Weights of a small GPT-style language model, trained from scratch on English Wikipedia.
Size: 10 layers, width 64, MLP 256 GELU, vocabulary 4096.
Each number is 500 + 50 x the weight over its row's rms, rounded and kept within 0 to 999. Layers, rows and columns count from 0. Numbers have three digits each. The size before them is the row's rms in percent of the matrix's.

# layer 7 MLP down, 64x256, rms 0.232, rows 51-63, columns 0-127
107:500524525526502445472481346582507476461483587536479374503403418523462473448460467501488515424559512510555505502441498477458468556479482551431373463546470488398449450527488519444621485474485451470474464489465544458530519492508519592464582472444479584422494514494564481446492465524525502409441515458461506476481490417487560477548460520385522461495503456485476549502522554461491569527534
096:397483484480538549485485431557501446529465519468512395510531463531562515546440512567516460479404492434559503444525545545393545463522510474409544442546496525438486538501550481530441457502439552581473474528487442568440510506502500522563445463404536584446407498602516539553483537484490586425539495530608583560478566603466496546523447462425486471401561524417498494500446535484474541511550
099:452515573563485614509461504502426478555541529558470584556445440508487472582511495584468536514653499537544487477536461527513450523522544527528421544423548528521552530502490532611546503527445539504439544522537578576600524488541522572540483519495494540485548469587571372518558638476440442502514538496580485452493367459481432477469491488625514499584445476537498554524520550488517525520471
107:561499522531559614532492612548493494466483441442531509468476513473529504574492503425384517496472457470483501528438484523470489527476456449537525572527555449525500532492502493614545645500538525517549423493521497439432489504427463575508502480521546487449492575549538507508484559491488592473600545494559514481398557623464550456536537530502474609548420463582436458400511464584505461471527
102:444543424549533442500529434527519503498522561502496406497498537491426505574446515479477483517505566567605456395471510520447545469523472506498510558446525526407550594477498429535467454521470497524654573470517561498493514410513533474461501607431520469449526601514507543481591522586529504448553455496483517509642515596510471541471530480528503493530577375426572583580423448461604532495493
094:452619467560478569582511410442519456534533541541552531505443525635494447523530503529549466510510496431477418554452461623534443551490510532565506477508433497482493482561532444552518481505399581501588555510534561578518542467429516519601491550546507499459563636488489624489505578525524482499556554460538543505495460539537515462476600497464487453583467574518465435493540453477389426511533
106:456530405483454500405508550535537446529481534519446480519497573489517584464542424586485541440474488468481425442519560411535506470460483435442429539408571508503525555439484542456513474453501450591517463481559493482560471439450475419464440586475398561565501386523418515449495512460522528441535529526451496583553441560463494442476530516583510506483552450474508488553476487422625490513393
098:601409447531531517502498470509502572441447589551514438505424431585473563428511507410502544438470536505553516463481516570507439405493520579473467402535483517534527523495445441461426538542504435443473512478449560485457553482509532485584543533473529552494570592479517527424528562515536550424560491413415534481411538445506497485576522491533483507499549426622488494540548472466462500581448
108:512344496475442512535559445411566546467485549392482426374478517413533497468544581487433533476519531515407456569489441476477561416569464510468538516492490522492476506477535492542462439513369534499449542533479491462539512508543543423525515477546397394484391550557539526416470489441501582459453400576478518539442458479482489497500497479433493482536579606458481505503470564527545425516560
108:551486628465392529545469629569575487498523519551501584496564515433466472553507487458517505550495607492547461503461551563498546535498504578537493542515525496517549529471499516629446478513536476564406540557509513548484549517539553500457477477490528501574541544561468425444513351515418499519575510477489530472515422444522561556450567463528473451465511390512500510419482581480562605528507
104:489587502445485523486461571521494552505503512561571538534518499413504498467559610504541605464472492465602517451550506512503527453472566558520472534463440527492537486539480628459490465589430572520443449447503542524478542453484545546507450524482589492534450490504564491541513479439426477550514431490524508511519427482604498566445544547478406529517452459530565539475496500521562522597454
103:477495467502548563437371402445444471458421462483497460534365434398493471465525440469488509460528519546497516434419539453413525525555494488516456559430544461474481399503460380497572438494506533436628510405415473506536449407436447510537544457408482442427511500503494522462513512494503532542498457551544460471442570484481491425539571360461506519412456496430505426581464402468618539424444
106:492523582503464520459500453446432451432538485417460488487639470536481425567504418495477522516592476429490436557428552465452458499475428502467617458618507497475515440495436456425500499459480538432501558533520535572513462518488437496473583480444529537549467520536520563491434479537482626500587541557493475492490556481421479575503502442491507467505521508472390426513510474437509547438579